config = dict(
    parallel_block=False,
    init='uniform',
    lr_mult_o=1.15,
)
Each number is 128 + 24 x the weight over the matrix's rms, rounded and kept within 0 to 255. Layers, rows and columns count from 0. Numbers have three digits each.

# layer 3 MLP gate, 1024x256, rms 0.165, rows 412-448, columns 128-255
088115151140116140127125149134120114164115122134123161112108155127133131163116117134144141128077168133128152090188113126144172108082095172136070086177109118128130091131146170089125097138147113148152090121133151174159094152130152106090125135116108159120101118125126144139115144178131164139075155123190185114097164090125111126125088117097154154122147138103095134123120118120139100106110
138092135149118105095116084141135109104153119115082134087095137110134140128130149140142117111155101128120159110160077174124105131150126142134079129177156112128147146093125099095113107115104170135094128081161155184138148142133144172094079165132103159094142113118068088158138111107129158113091153120133106115111123121115118089139122121126146120126171130153100153150103149135091141102137
124129157122111102159134120107123131148168138157138143147125137149147124131139155088156111113105124134150145129121113154151154142111104099146115140154107164138163126145123135132123098168149106111104102136136147082122158088118128101111128096106154179118142100099144124092138121124122098143072150122156114135099174117126117133121107127115130133108098110113106085163118111119131106167144
133118131142149136104131138108136104090154164105184171142117147135118110131140123136125105118118091170102130139097156193184138147125108143141131135081145165121129117103147171139096112134154133142077062128127089085089161098120102099139157128115109169132089107132099110096091116141131163086160140113161181121132129107140161101080116113163186126106119094038097105095136073178116129142111
149123148146159134117161129189117093152117107120116140131112160114143166105110125066134120163133159104104152117096113137127126138083122148107155130139119112128127139078152154112096130138118161124158139139142112133141133131115163164139125119137117137121112160080102118124177101170137074124103122080115133125145111097112161133143141162108134108095135100183113112131165105125101109131168
125123099116152150109122094127101126124126133111085110137149137123109116136125136064120110154125151099162108132127163147176126061091165132142135112135128140122114130129134141089131131133128057117097098151149121128140120133121111113127137135089168149130140118111161142095106102147127144105151100141080145164159129135112124112147158103145080146141120147091162130130179151144124122123127
172164134154141109124133147126116131124134072188136143135099126120099128131103151131104110118139129140118130101121131145192143120105111106116157180165088105148126190120166115127131086144135132089099121140140128131121128161098128135089147161102147100142131109115115097156188127121108144127128141146118137133131116141154146127127121099176162081142137107121097149097122121116133150101148
074133131138080121089124123149148127117137121118115085143175130146134134086110097097143107158116144158149092091153104130100135123152089126149124119108159148134139130129176110153168157115150146097131125131078127115158149072102102087124146125150124131110110106128110114110145099135165158133143136125154152124101125134082104144143168150145133156113116123101139131170136154120140126114104
191123163088126139144120149109128102114120138137123150141129117164140136153115108121167122175121125127131145125166113104150099155132076133131164170118197136121122113103093115106136118124129109125109123130146111125120085083136108124121130112134094092110087120067133148127102103133135132134096120154121135124104190140135081118115124095099115138095110190137101119159129115152143147148087
129173125104114114105124134143124122127138101131104127125066135087189119162097134107152180123115092139158120152136137092142113127124093159154132129128130094131155105119150140101138118110144142151148114104123114138142097141131106103106163128136141155077088082133111110164106120132109143153128122157140175059114136091121120112119092118109129130158130133092148178131106151183165123110126
181108156117123116127104097088122089102162113112099147105166142121132084118139128143142152167129134126142082143131112124144117120121131139115150133124159105102157171084146126149108169116120125126146130115111141164101130153124130149128152121128123154136117122169114141106160102135162121119117142127121125113130163150129112111115133129144114139136097154115149141127123145116077111123141
119124115186146162133125123102162146135132127095172118126135102117134102145098141123096134069160099111149126123117139118117127116139151148123135121141094097129130101100119127157092115111139087157099150114105146144134116118098114067138117125136142092132127140171122163158099147151119136116153147166126129091118110097095109091156167114152141136161123133084142171095098076142116112120081
136126126101071153156145112149101096133118122158135118123086130110135115172114121109089167147141138135096155115127104110171142145131132134118089166174138137113103113134113129203110154170120143131130166136122144154151155156116128117155128150125085140106156145124140120167109089154128154146114115131139146145139145171105162170120140111118117136150132099147147137082164137136139092059146
126137092172094091136132092128115136161148142115142151159166144079152136138116153152101129087156128189128141187166124137087139125141118157135124154119126113125121109079136128107143124119114158107120127136118160132158078130114104143146147141129144104146109169126133151148141095107081146119152141160140122117109151086156144148132100140097165128080128124100127151129133184127102149136106
179118128128138097146127106162107091131118142095133144110127129107126165106182188111143099104118090118154155158112125168156115088116100118133144134121100161131143122129134114153065096130151123114123162176190119129118164132119162152097128144201095091106091117124139134153088121114130110118124128127162132126184153129119162116133145096119129098108128137106138099147128134129191149120123
115086137144096136104101146155113131110133104089101101124123149119137143128123113148146145122171112116133097111131141116118138095118125121131118132119138176131123118139069137154142128096140170126107140097139159115111121114104159113139124157132160133088091148128108108162143148135117074118103114146078127148161101129149122157119130098161139113109074166128157149101141111100150124145143
107159140143118137109120115093146165112154133187123135133139133120118180161103117091111101144129094141165126134091131129127141124140136122138097081097153149100119110121150154111125148159113189107146106156148175171132105089098127110149149162140101117131140138138119168146133106106179103188132156126088092143119127076170127125122187127112153093083107118124160104154169125148164163109105
156123127131146119148135140099123138131122124126102148122122129082092101151091126115166122110180141144160175119089156117154103167101135143110099126146112072135145137141114157110156145103107151103135153115133135122144135128095098168127108140139138105082161104144150115087082099131177163148107102149130120098111108123095110135124128100193112132153091139147142121140148121111109108151121
099121138141134097126140151124171136148127149090122126109157101169128148140148130124126115143147116133115110109106137150129113115133108125157091119144119150124170131104190124144139165128131121135109129103113140149089120121129136116140192077094136119149114106088152111080152071135119112129152141127139136103075140118091084143175133141145133128118124117096138124120175119137150117112114
098118103126150130138134162129116130106134134146141136116110142098154115152095156117136162155114110124085117114112140146097097142145152114135136149120085171135102128152061128129111162135122142146158154140122147106132131092110185110137104148143166125122153123133120192148142085158154124156137121111146143125129139101173125092143102133128157142105161100152099183080131154117122115135145
078127140098128115172103152123156131075133156097111149160105123105156181130175110121080133151130125138176155154162122154135127156108121095121102161133080149091125151128161090165148185141113171105140137138137159148093108138162115129117119117155130098092127123133081110095074130157125160122106152144105179100087053160133116159144169157079125073125098134126136147093133158124176140136124
168140136137139113137161111152119150112139162071169179136151100159107118103139141127214118165141155119087139107173161112147173082103114125125114154122180151093175117121105102112113158121107112110124133135168127130156155126097114138105146112127162131121141132141126139109132110131133115097120089176106080136135101145108124133094157120187117091138148123142172147167120150135119125139121
094080119126166139114144097103095118140112139117101109132164132147142109161107130124131164141144151170126095139124162150108113184120130135106149179150163098109102085187137146148117123110136148125127122135123148122118110116172119108119112153086142146110150047080122129114136132131161148109162165136131132141124091125143125143093123126140104120157123089158116133117139149186107146125077
130114143146140149139087065093119099092121098156094124090121148142148109116136142099139121111108147136146103119104138198139151111138122141111172110106098132117111135139148129095108158105116109161098108165131138170135148090139172111113119126141181136072115132140152153097129114123141134109095136120110107117143128122132142116122102120088116103139158150110129101161163082126114136180120
108131093113147125133172119135080088175111107171130117124143167119091150127135142118101131133142115111131124177139132113086149128129091091101130141141152163108105090142142173170120174150108083132116126151169136119135099131119133126123158113165141115130139104123100126167081138134151101103121099127150111150116106121116178145171126152137132142146147113157115144117152150121117145147119
157140134117119112099183146133166199126147081125141144120145157099158137152142141139108142134135113122122127095139150108162093151136110078101112081153132121165073106125123108099153142111130122159181155091152097165114145125089142128102158135132128080092141160140120125128158141101118085125142175139139153070100092135146078127126155158143149189113136114118083094156133131181157120141185
090170152123137133135110091092113073120143088132119137143116104117154115142139155106116130107119165117124147162132118147134109158119116088126078130123113132065098105153205094128144175156097093137113125165138113102148119114100163156087138119144104121116102127139138136128151115190165117116146104160102115157120162093122096112149142083120129115165141152107148077160148103167107116162102
111147149172125123159102139109115138096150141163126171145145122147163112089143162122136140099128143105077152174113161142116141110146121121114118125143103130074182103167144127125140115156076146092137117138105115115102117115124094115163145106139071144152101140178118128094120124093179164110117154126132118135132112166142119118139114146116119153128162175121126157099120156095144126126086
163139127143143151108154165136125113124095122127125145131146148125154106152119143073108162152138149099117127110193178088088115084124108133162159127165202145151116101113090095148127081165112095078122092117114095136104132144119132147107135132109117094094140106146129158122115133142132138097125128145147111124145154090141142125127162113144119135099095138139133162162113121126111160145168
126141164154159125149138115140108152162155097097069119098141092107142160109121109132152144155162119124155120105123120103154081095179138085076149140161155147116142122169137113085127128119111138127124109189144122136112134145107140087174127139099093144111158080146107120122130123126129106089128120090142167143119113149106141103144182135130166136110165142135166128112158159140130145143150
112115112164111116139136141157123122129099116118157115132102156123167110144179164129097174150140106146135129127147143146081128152148122155145124154124097155118131144112098143121093142129154117110134144147123163128110154095116173138141120123123097097139142134137096132107117115111151135099161154171155161120079171143190106074150132127123085122092126077143107123129121112126146088116154
130120150164105126161133109103157118116116106093105147108125109135163117134130112126099095101061137124162114143132127103142131127133149093075125141101089179091086094118147149164145140100136078134121144151121138124090165116141152115126152103136116104126134121128167129114099107152133137133102133138139129093158095122119121126134105087136122085124121174124096101141126122168112157133134
090110129103145107112121131128170127118082115160074099146109151086114130148169126134139124149144104158084128093097130143122148144136155115092119122151129072106157072137107134128137134109109147115084128092148123100148144116123146124151117114095094159097156088150126114164120140127104121116162123135153139092132152146128143167151120087113122147133138132129117175132138111173100093128149
110144126139120117114123089178134130168111163104152145076139103115131115117122145182147144188121144134106129101121167103121143119083106128157137111104115125118140173139124131188134138100157094090156147139085122167140164114146129120140133121106133113106105100173097115142122165158129138164083140119144128102136098090107157139138105140167094148173132128175115174083128102097134075178134
122094087132111122122143133108150088100124177167114131114100168143118102146153097158135095145116104119117131114108132138124104127128102131115148082118144165151163099119080114129135106146139099131122139098174124134159133111124131106127092132135096165168125146104119162119134138186161120096087151101111164133100130151082080114168142105174106113101101102141126118117171105158131129146120
088082102134163113125148106125103098164155147126153178143103126115123162101084084132144116146131096173131130128119153128139120154115150135107149138089110133109126103146142135142112173105128158123138124141099140143120128117114117122160094148125149149159142134125128124130086145184170115147155126144127138114092151075135158116149142198154123140146119150163119128135127149160144099148177
170162065116102133148118168133136133161116130120101174099111139130136122132116147138114132129161138105090098167134150092144168198118165145118118137116063123073125129112134118132132118119115145122137168146102119122144145131120140110152133134135142122135120105130114152165124153108105115181144114095133133126126126137137124160103099126158203117157115074127105158167114151129174051121128
# layer 3 MLP up, 1024x256, rms 0.17, rows 412-447, columns 128-255
157114166139139140133123093156093115135093106079132127076151139164133122099128170124107125077109147123144106128110137094132144142103145134174124089146116152133097124136147101100125118182118161110113180108148102115077142125147056150151095113111086106111160148159137103121144128104132105120132104112101083141151095111133121089157148127157141098138155156070141147127093158133149114139100
137132106131112105128109129095166132151100120157104117122127141100112129109148110175115121123118168107110176150134094165130140112156114131102120143137142116119138131125163149161142157094143092156132129127142112116128128148149143098105158119135145151068122126099096115139143102103103167138147084167135119128136085133140106119158135125117160161119139129131134104106118140097139184114111
102190126158151162148125122148116106142084153168148128122157130154107124105086153131167082118107104146165087157115137115104159143132127135134147134120167177121127150150120142118098104081129191122097117118126087137126128140119136082106140112143112128052123147127131151142163166107160128134133109084141148140108113100159130096112134139169172119116154096158117118131100132115110090131127
113128138094153159107173130123126163126141113113161166096136121098112145134121115126110119133116177139109096104144130158164124098115101137116119135123119127121105138151108125118121141149145135173116143111179122128145100068078107102098130122117118155193180129154152126095135152089153140133127112115118107124118100115128104085144115153115127137130119115122152125085148164077139118116168
097150129149161184138116142115111110126153104120114140140116124134111050127109144146087133118121116113147119153120110157139143131131128154142135100142130195156151137134179130119131139136093114147114094106135144158149114148125109094123153141112135127165164127183166168107138156163152166140080126158148127143147137137083139115080101136134141175113108133112141111123137124119125135145123
157092092126100113091133112139139085127122094109130117088145103130127139157086133197122122112131143132108128136134146122146135120113086160159101125132115148132154076070155169156110107088147132155167118117100134108146140146141093123175157153114120111108157114090161172165161129158152149140100159151131174132103171064139143166112122144165172129098161144132143134134113158112151119151118
115137167133202090146160140116120123120160110144098125132110102119151168125133115090102113119176123100099158113117137109135115127091104127110162162127124164128120109140124111142142132127148103123118154139124111136154133150150130120148079104100153100125130191143123131142157141122150126158071179118151117140113110126119132126121132072113112149131163146173150131133170137118098098120130
056111098134149079115124143073131119139186125166092133136133096113135135125122149152130124161159169142139148121093172099102115150138144160127111131141103138126158099122105183135117124125132133133142100079100110110100138160143163107156156085116143159077110134150140125127129142129119077121151142174087110129107126084154141075137143086150134158142157138132084166098132114134125127116124
094096129120154124128124089143127089144120140149099099070109160137156109103110119148095129117133146131111136168132114099133152154101131161115162111134111163124112155152105144138123138158103124147097152130116136124123126123127174090145091144109104103075175113141171140170086145188083129128102146153118130135142094109150159086136091090098116152168086106139149150073152132143107093129162
133105121129114119131140147143134148143141111170113178136125087153115116116123131156122094095130120059129144107095095111110136121141168153175125124092150111120173105102079148144117154162093141120097129125134116124117146143160145106140125121098148150117144123143124111165155124101108114104142132172103142108140140137125117142075157139103186144158176111097096107131074130138158102097126
138142147140145144121140107120177111090088147129157125131130123118144140123146127124122171118147142099140121134111185133128151141134169137144118110159109111132145087114166115169130116138112141118114151108124134166151150142120089122115153145154139137122111130150130125120113204103159123113087105153150183108129143156176142138171148102130149111079130101109145133135121138142142109139193
092130153077110102112145100119192127121140143122133147175131159181178086135133143148096121168140135162149153142127143121168148112123155127111133085152135116129113109112125147154134136117108143132114143093144141099135147137119104125135178088132108135151099152133124096115136167125090084176146132087116132098136121148113150142173095128152165104098161152152118125123126103137124130171157
116140128141143153107141119123100134131130142174146148166144111120109089133089107170119080159089135147087144086113093133147074132111122136115148146066142162119091114090074134115133143119122140091066140124133106098111123114129182136136120086113198099155128108123166119129130097157158181133083154129117121155143100169132113132120109098067119141105095088126082117123135102109110108152117
163123134105118128100096099096110093130091119140079120156143109110145115161131144150180138120096092112144114144129087116162144094116159122109139127103115106147158120144150135102145141091126122097160121132164112137110118101146163082131124118114166151118104149088135136107148161132114140146107093134097108112127098147118100144137110149104098119138097121159144087122088131103144141099175
165103114102150149162128167133117142149126164107070122097095116141131128157130087094134157176115175146099137126104161104140109130153137112148124101134168140120089119148158154135110097143151137158111123126110176088112137107108140122092096139131087119097137105110112128137116124114164118096122127138105139109123088110102102125096101165157127115133099115156127123103134177117152154140135
136201133153167126125146162141125091135163110157096120113103139107163115147128181105115130097138136141131112130150141099097100110108134140127129148139147121098140147124107133129126126137129095160098107116140061140151146165136129128152097157119161076093153129143098139114117120126130133109113105129121094126099088180083123105145104181116129158123138098122084156139126145138141116118146
126109139117115082056124133101130089141128105135103123123101130082082132133106091157166108083172119101132152123112099143127122131110101147111159128153117168100112153147151118125110107141087170131115113171145127183123110130163152128142107115144180136085164139124165158151130127103134114156183131140131112107142147137123112102137106056132120074106108142148126110166133131118129132157148
144145138131115147178133122117104099151164127123173167117137099114134102114053082125101127139106108176117102122139111115162113159142091123093068145139152124163113112142083120156129136105158125133140131164134153133114133120164138157135128120089137109166132119135140133103074086128103135107070109111136141102119167146129137148106143138106112130140123113152140101162094107137126126129111
114131137131112109117093108125160129130163127107138150110121156111121110122133111119133124148141087102137127120148105123095116165113158155146121124085114111130105153177114118076144106084101153113104134131086092097148143151177175141060102181107150094083153103177105164115137194113175133149123142115110144151175112118150167104109128139121158134125145124136141120104119150157123167091124
122095109093097165174116147114131100086069167116124126123104153104128137145103084135158141177141179154124127141126127162063116131123146135167132142134139136122103149108037111152124145148133109116096118149107178104142131130112115135141116151160143102132125131138141169147147116097114147148122118153102148107101184135137140142122184108148139118116135060139133144134153113155123163114139
168175106125140139111135116129144091143152147122136072098125134085147127145083114169135134122123156134155123089128105081128118165163147150111162073124130119167130126082074130115111102128114135153149131165118112146119118127115126068125124142122128161084104118131127121120170128147144113140169123119126148127104153068095099103095146132149164106096143131114134159131145167162097135082118
145118089105120125101108133133145133097126145100100140120162188112119131119098108110065145110174101119111112139169122135100116163116136120123091123150155101144105146129117094120141137163095116152121114149142115107124122142156094132178125134104153117103119167104121132129138122143091123172139134109128132133120165125144178150126108141110112144138107129130144158136135160093145119127132
119115144131120125105151150112094105101137102114127084151163142081129143115138115138153071107128132134126111152131085138145149137138101112193134107095146133104130149146142141104166099146158136123169175107119107121116180124080129137143125130157114130141131105146121119117140118153127082156160158137084119130149149146106129206121079120145162120119153125132130147141185141093158158104129
125136172136171097157125166106111115157148111098122106104115128172136173128111156135132149128120103140170092138127125173118079109170134134146114111166116177116087125110196129145116174154146139140127115164101126136113124111134139099115115137167138118094121144145149131082135100099191155131137103142100131118144101109149154135116101153125099106175148131081143103153114151111111110114122
159126132184129119146152101121117123122124121117105123144120122127130081141112118121153105084113126099143126124080112125059141125133121147129127155153104089119151128147141111111121120089115111109146208105102121111106122157119131137115113146116108090102122146109108132104125145132131127131162158118137154154123097112128094144118147156134097141140105106156139137115120137093139159112086
147109101175123130099122133120123166139144084111149115076134080121122155121077126132113125106127144106138137143117136125118112113133114084123089148156131113150146114088136123099111150132152165120149132090119107106124125107137157105112119171131157122069078169128118095141138147132170088110160170125149098179091118138121066117135116166118149132072090086129108110099125123141138123140133
132140159108109114133157109108118102150180101078114146099107146097177126117108140129134130108150153125130157137114143112116136144145161105084151107116114146094097112142134115160109133135124095118133144113118175121152094125150099127136086138109132161167140095156114134115095183157146117185140110125111106102188161142179161085115100093103089150117089142144104097110107155133095133108064
134117132149113136124121094169110100114130138131142148080108174131128122141132130113129108126140149130164120119103084109156152121126141109112164161106129150170129141139136115134145128114143147137124138086134139127132130172147087127125136157119112085095102117105152138116123116111108060172138111108150133129099123161138185049133128125103140110155118116129138110104117093138105139140126
134124132121101139124162090116154118144098138130108134132128148125112149140086076157134093155098122146120050143210119099118123110149134175131123142118092104123159124129130098130153135133150124169132115084112087138089120115153106128162102132082137085127133098147142125120152119116174167169147128119118075161137133124103090121146120181141146120184144144129097117124083130120096142081152
145124169125124166157151143130145142171105146081141079136154174154141093138117148119092122147157100191172161111083135133116143116137156121117118149111103179123135111117126150116107138096152113118137106137120136121183168151210155111147121117144166148110100098131143133116112120118117142096122136118108116133142126124102138142114132137140169156128113109141135124100151122134165177164135
113143107136095119108130148135093136091114129086124135132119119137152158146110165087155121099133125175143080143141131133130155145148126126134157100134153115108178116146129127127159095158123119114137134122179121171131123130155143138154157092107107165145145105135132093107165144120106122148165125111123101119097157113108087118125090147175135133150169121127137092140147119168148132119102
117124142130110143117111099131099107147109159164130095119118140098112086078169149115158162129141103139158135107087157119131111109134119137118139118140115158056080096129106136130118148201157139133165087059129096128113146113164092160113157095104089091149088114119129126158127107111150116145128114088095133140161122131125104155150134156101155181111138133104136160117107133099136155104117
142137127131148124079145149144159122111112089132095091165154123100117197140159140128171104130154125170171132139128152163099124139105166144142105100147143089152085124104136119111108177118140132117144123058143129116120145114081112167146151115169137091134131066141166101110115105149156116132117127154145124137159098112125142150150068118086138096114099106137122157126148153090087155139104
150139101127130134117168111130118163100076088122140117151097146133137145095148105106095146068111121128184167131143142141127159100109135102099144119114106080094160153105107164120110127123122112142133097148153100137102143100165106166152107109147139099117110104132108125118081110178118156139136129125115110146121126150131136166139114113104163086143123151176123109108110128200168211143097
128130105125100129090148165108109097110183155134183160194170115124155163121170164094132101127155170125163077138119148079120132149167124135130132162163113119120108117154153118113120131101075155130166107119076151119154125108105131165104144100071126121110133119104179149128103128123153120114149159143135106103109124133094137119104101139102105118139132152094117131099126138122111140108150
128135101145138143111161120118140145131124133164126150083163146139123101143164112124123147130099142103136143110185134148095153149092172100113120080110132146126153136121111160137162101124127067148100146141159145135120113109126121135099131159132143147154127109154162118114160117129140124109106138155106072116103100148118146113105128090135122159155064141105141133125135097109138110119145
# layer 3 MLP down (transposed), 1024x256, rms 0.114, rows 412-447, columns 128-255
113173176124183098126146128165171083078121098152120119176081102182144105103172099148144104146156108122088110140118098071140151143085104154143172136113120127123101151116116134149151151136101119133129107117076098104127113101131106090169109115132145113088159108128088145145149095116139121166140104110114098158125121142136164127158148134148140085146099095138134131093121154139119109149173
128083122149121179130095121107106145135140153120156126112155190098056158110105152157103141109166123123127145146081113163121133146099112154140076158097113101153104162082112154153113160129166124170144161168157129118156102179173090149130126118110075124140142183160154080120115117125187106126123154109146160156115104114138157104134139156157117111117174112149156173158113123154152106128101
113126141150179114120092090125130151091122098134126110099101149105134134151117113156093124166111133127101106143090129126092163090129125144110136136112149138144109147123102106198087137101151138103116168118150147128101114128142096151122095106145151131096132140169167132118106154130130153134159108125122135123109126122115098136140118139122143106135125161148079115145147114147139131121151
123118109119121140125117128171120131204080122161133118123122104127181114153099146119089159115130141123151114100118149145178135135177177134133176146168070093147165135096196125101108140133097090130149110127139134179107154113127103141135111117132140110089142132110117111139170123156156120142074147131171130116122125137108083149158119164107134161128146120157137101113095128196129156122136
149162130144161165133121132158125110134133118183102182146089134094118136107121123102157118126111131117118113123126162116131113151109114094137168141112135122132077200129181129111110110113140154154106133121127102099122146168100145128135116151159161087134126180125165191163122134154142113090121144123155123102128118122134145158105087126079154133093132122165102096122121143138112107153157
168079098113164149092114127142098127167125112123103126119131113145165121126130135078082074115128124138162115148119151151137168117095127073100127116154098140152137154112122114124114114121133115166153106117158102151137061125101123102158170188116146116162153147132094147088117118102139105144153127123147164145143101099099117145144141117125131119126146080105169162147168126099108110122114
108130121184112133147106081137110171112137125134129096125106149135110124130144124105123122169129161079169123131136116085151147098174135100149097147116092124158119112122151115098124129109136103131153123108113135114092131082161117129083140164106140144117105115145139144122129127115129120112152159153119129102132121132127149139144134128154137142153103129148132122151112131155148167147110
135156153129102128101102106122138105130106135163153109109097125116102152115089125059092136173113075171109127115145119160118097134108125092091113114153111137118130111139132111140086145116129153099153108123121143135164166115113101064100101134125142140086113080114131131124198135120135149158095148130110132133150130167130127134106133128134086146154108106160121136177120141106115166140135
153161125134112129135116141091138111136127136108158157089149101111107144103148139114111103124123118141131135127099151155082112076144156091120100132134111131093116138142104151087117140095131115133129151118157158162136154130114149160168167109159120117166113126147113120110131135137125101150140112111144138122101136115161119159133149151087145140109157079131144079131117114141167147083055
129136155120191132129169129139166117164156118158127152101135124128123158143147114113140100146108111164162100087128120137092092084108110174154124134087147140152127103103090150131113114100139157098112155134134120109141143131149140123162141109135098129086135157106132084137163128137131116100104159130165127132095135128108186121125143133105165113104140120127186115111125136116143110099103
165121162166110117084086139102131099164130137139125111107177143093131116109120156102167153122124067121124099137159154166114124097145156119141123088095147142148104155145150136145106134106152148145135167125119153151114092091101137138112154125099111086126142117109145129123141140109122158117139133148138093128085160137152152139088146109128134146126136126116147164099094110148127122075127
140137120168141088145093109166109089178157130117127114184130092100146080087132149165108138121154131159118183120121129145140159135191090117115135102125140114094134139139119141138179125102139127134077149125075113139126112159125129115124172155153121114162153108087150115146138125133155110153144145120100091141095145138100104117134203118143147099109134145119114108102132129165120154102136
130172132143123090085109107125112100155101148120112137142114121125162109104088100113066130087136148118139123093111143136107179124176135129123124120147115132054129137063140144104100133114123130148114143127135163093143122110131148161149132097144134159144119145146150125146111136135099131117175141170175143119096149124141128132087156100157131114163116108129181103149118124120098090135120
133142129108109126142121062096089138091130110099139129175136115154104141116138157117072154089129107101103131157100099157129141138119155075144122123131140155129132165109106097141178097145109154109135160157146099124153136136122115135132141109142118168111145108143122102120109094096128128105112138151127131128099120090164164137169122124113158149141101114128142109086111143124142097125159
143146095139117124124112114149155060102135125101159113170170105143164139123126161129094145152151091084121123087135081121133142100101124144138157097155086118111134137133123137108139125143121129120088095115122119165118130113135122131165095051099145112182077143101151103159152127124169143115114164114159103102165184160127125122145124157130131071159089142131147113147144154155156118124092
147067110130091156113128146088145125170119144158179143098115129102170135153110118167092134163155119112121120128139108127154128150113115100123144120156153131185118103102118112148126151145123145153141126135139142116146110137152127108150148123117132168145115132132117129127151106141125136128160093117112186115164120088120108126139167139129116120138132125126167113121160117120116154153105
116156104119177142142164121107121144094134163158160144130127140202138137141164097141131105163159105116111095131153092144134136116080126124149111115132134149119148133143119113135126135116136122086162161098100137131107172144129114102138087128125142110083125162131117094173111144105132152130142088092143149104126133111132112129180115124144122111141086130134125116126099141102129135157097
149130151131108143116143139130135121136153105115157153119108150144133138111090133142118122125129132139129134117138137142150134102184128099145127144094143134102117142101098134132101125146115111180135178175163084141113088090124109174125112134155115146128137115099120102125112069142143065148129087137158118103136116095162165119115121102112115149118123101094126175118159121091150102108122
162137160083170106138100127081159131185153106114166134174126137112168144107131160141107122158152126140122115142136132131097070112137181145134093120113098138142105103100115129102102119115148139158133132101084113122120146111083130135147132127144142101102145116123102097133087087096127162138078084124154115107143059130131129118116171113126112125064123154102151137148152099159110132148125
137130110117140119104140151120152133155104106134139121109151140127119143091169141069149097147139114135141137122155140141135094124110094133098124166140131117181138102097111148083134135129152152127127105122140127116124150136117090098136133123062122121173114131089098119137173128094142125146158057137120139127159131130109136173119149124145139119126137136165132134179119105125125117123171
073100116123165121157090102113115116127157158110147146148117140112140123156169091128103145149122157120128165137155148117136110167089116147145105198124079139100165139142125097132132132123115147134106116144111117121139112125165092126100128140141124129152140119114078120118117115120130166127096104159140151165159115155098137165133115133133105133119145179081128128089123118155184092107106
109158151145089165129141120124140168114111160168143125110139064134087130106143107162153137092154115103131125081150147163096139084116124110133166103103164138123149093154119076126115102110125138101152124158148103125125104120141132134149102114134169092105104122117131123160126071106106135162089071150095079148148099160163094160115154140111132166136162099134116119166099106072107109099131
117129124096151123145150119114135177141130149123136140131107146134124077147096103124142125160142180150113137108148158130098139169167167146145094129154129134111125099121102115143096133110130131132146118132127138138130135124145160131123110148118105164157104090098101133139097172137133164134091156110119122160114122151116156119137123137157121174122103076137133098149100132161137129143089
121148089109087110083168165128136161139135106160155094136121114098148096168069141120170107143178114149119124131124140145129135130128141125108181159140141110113141127160141163099167128158083126134135115129120137098129159103163125095123136110142120123094168159134146152133086086133129147133131067115122108096107131113136151123099126149100091150124143133149151130092128141142115156121157
106140132107141144139124153149107127117140118164142110137120116128109130118065131132132114139117129094129125107162093110129134117127119133138093082151164144109130139111176180113115150174110187159108110102163097137122136141119156112146143114127147118140111130137178118173107092134149162080093127155128156132173129165112147141148097144125123134147154126092142144138111165174117114157121
153115087156148142112102116118118115151090123140169121097150098145110116116166115194029147138123142064140132109103112127137104135129113103158116090165147137125115150177146133115123130107182136107118118111113123118107128156142072108088118127108115160120110155153135161142175160154115113133139099124152121156105139083145127146166090112133145122101164135116132102166107143136101115145104
152080138111108132151171135159116157054160130172147116154108127078105145100123154130154134079182098134112133126156174078124173109135147113113117085163118114131144120121158141162163084130148114158170129113134127128136140116131152139147094156129155150093117069154081147178130159146117130090109103099151146127163148161170127137115161118157102165126101180119155155144122188166138111134126
092135106102142157140137097069118137154141102118130193101136129160145139107100101123104114126119129100122125149134134111134133139154183129104123126097141137138174160134124145179140141091118107130123144117111111127143116112138113102100153123082150150136130153109110092127158127115131151123100178189096117165143100118113128162187134162140135139143138156148132135148147145144090146107143
108062127139106138175120090107131152108122178102116080109171095113193083111147129107091110101109135089088135148097146103122110136129140144125154120135108154101106129122161086102176070083088152141141107121123138158173165109146137120145141117156132139122168066131151105089173132095093146114127138173121116135141122157136139074114112162133118124177113127147123127079130090146088098130189
143107120134152155141128129128186102156119126113117101146131150133123163143087153117154098148129121152104098098093105187133155149099108153173140122128142115142110117106142130149146152147167100109199123133079135135159106138165117125130175120150149108066108154111127124142140152121163108162116140155117117107145158135143097135124140133134121130151091142112133106147127140093122116097108
149151119111111105131108099121102136119145160145118192132142150122120155106085110148160102156153148143159091125115104130138114094153119093147092100109191101114131125140127105100166105080135151123111148142124130135094153099106107133087109133137150126140129128106093150120133078134100129122117118124138150119113133127209108192098143108100112094120127170157134152090112153091154112103096
100118105101114122175142123100119143116122113134088161098149110112101113149098127168167118171109152135131096138140127114180147122121116143166150092149087102089144140145142131135133148145115125155122142142141138097160100119110086116108141113128157156099127151117096122119101091143087088183115106143160104166158163144124132135164136082139131188112134154134128097151167115120131143104111
164163125123103120123142138175188127152110147155119126125179126121098123124150137178117105121152117108204087168099110120092098096206130178126166134102134092167123114116158099135106140104100116152106075102134102140158151139095133130126134116148125134183149099112129136120056115152114135132099170181092152141116090150126090138119123141120132083097104112128111131134134129123098124156114
106152164125121091152114143136146119164155126121117092097115134145120161140147146125153143141118133092096148119138145114100115109129132106107116129135109119132148115128139127148112108096138153136110159145146150163122094141138158107131141116125153104152107128166120141089107134104138146042172131099140151136096093095140123071124133143104126160168146129178153117103093151128102093141121
138132116115165130067108160146092140118137097122118165126119150145135128142117121142114173118142150155139136175147102147118163146148160168120119183118101142138098123151123141120156114176167144114117102107145136063146117137150126149153138183096143161131103132125180138125143134113125144147091138132116129165095121123117122159144130129139120134134146110121138124106149135119134128120100
108107156130131146111098101130142148131132103135122127127125142095111131142123132099148155103137126079144125106103135102144146135148160099149143134132150128151131125111153137130130117112153101165119120118136140161155136143122146154091157113143130114099139091134138141085151154137088103100099137091119113093095162181113116162109140085150147134116104132143127093139075105150112150073080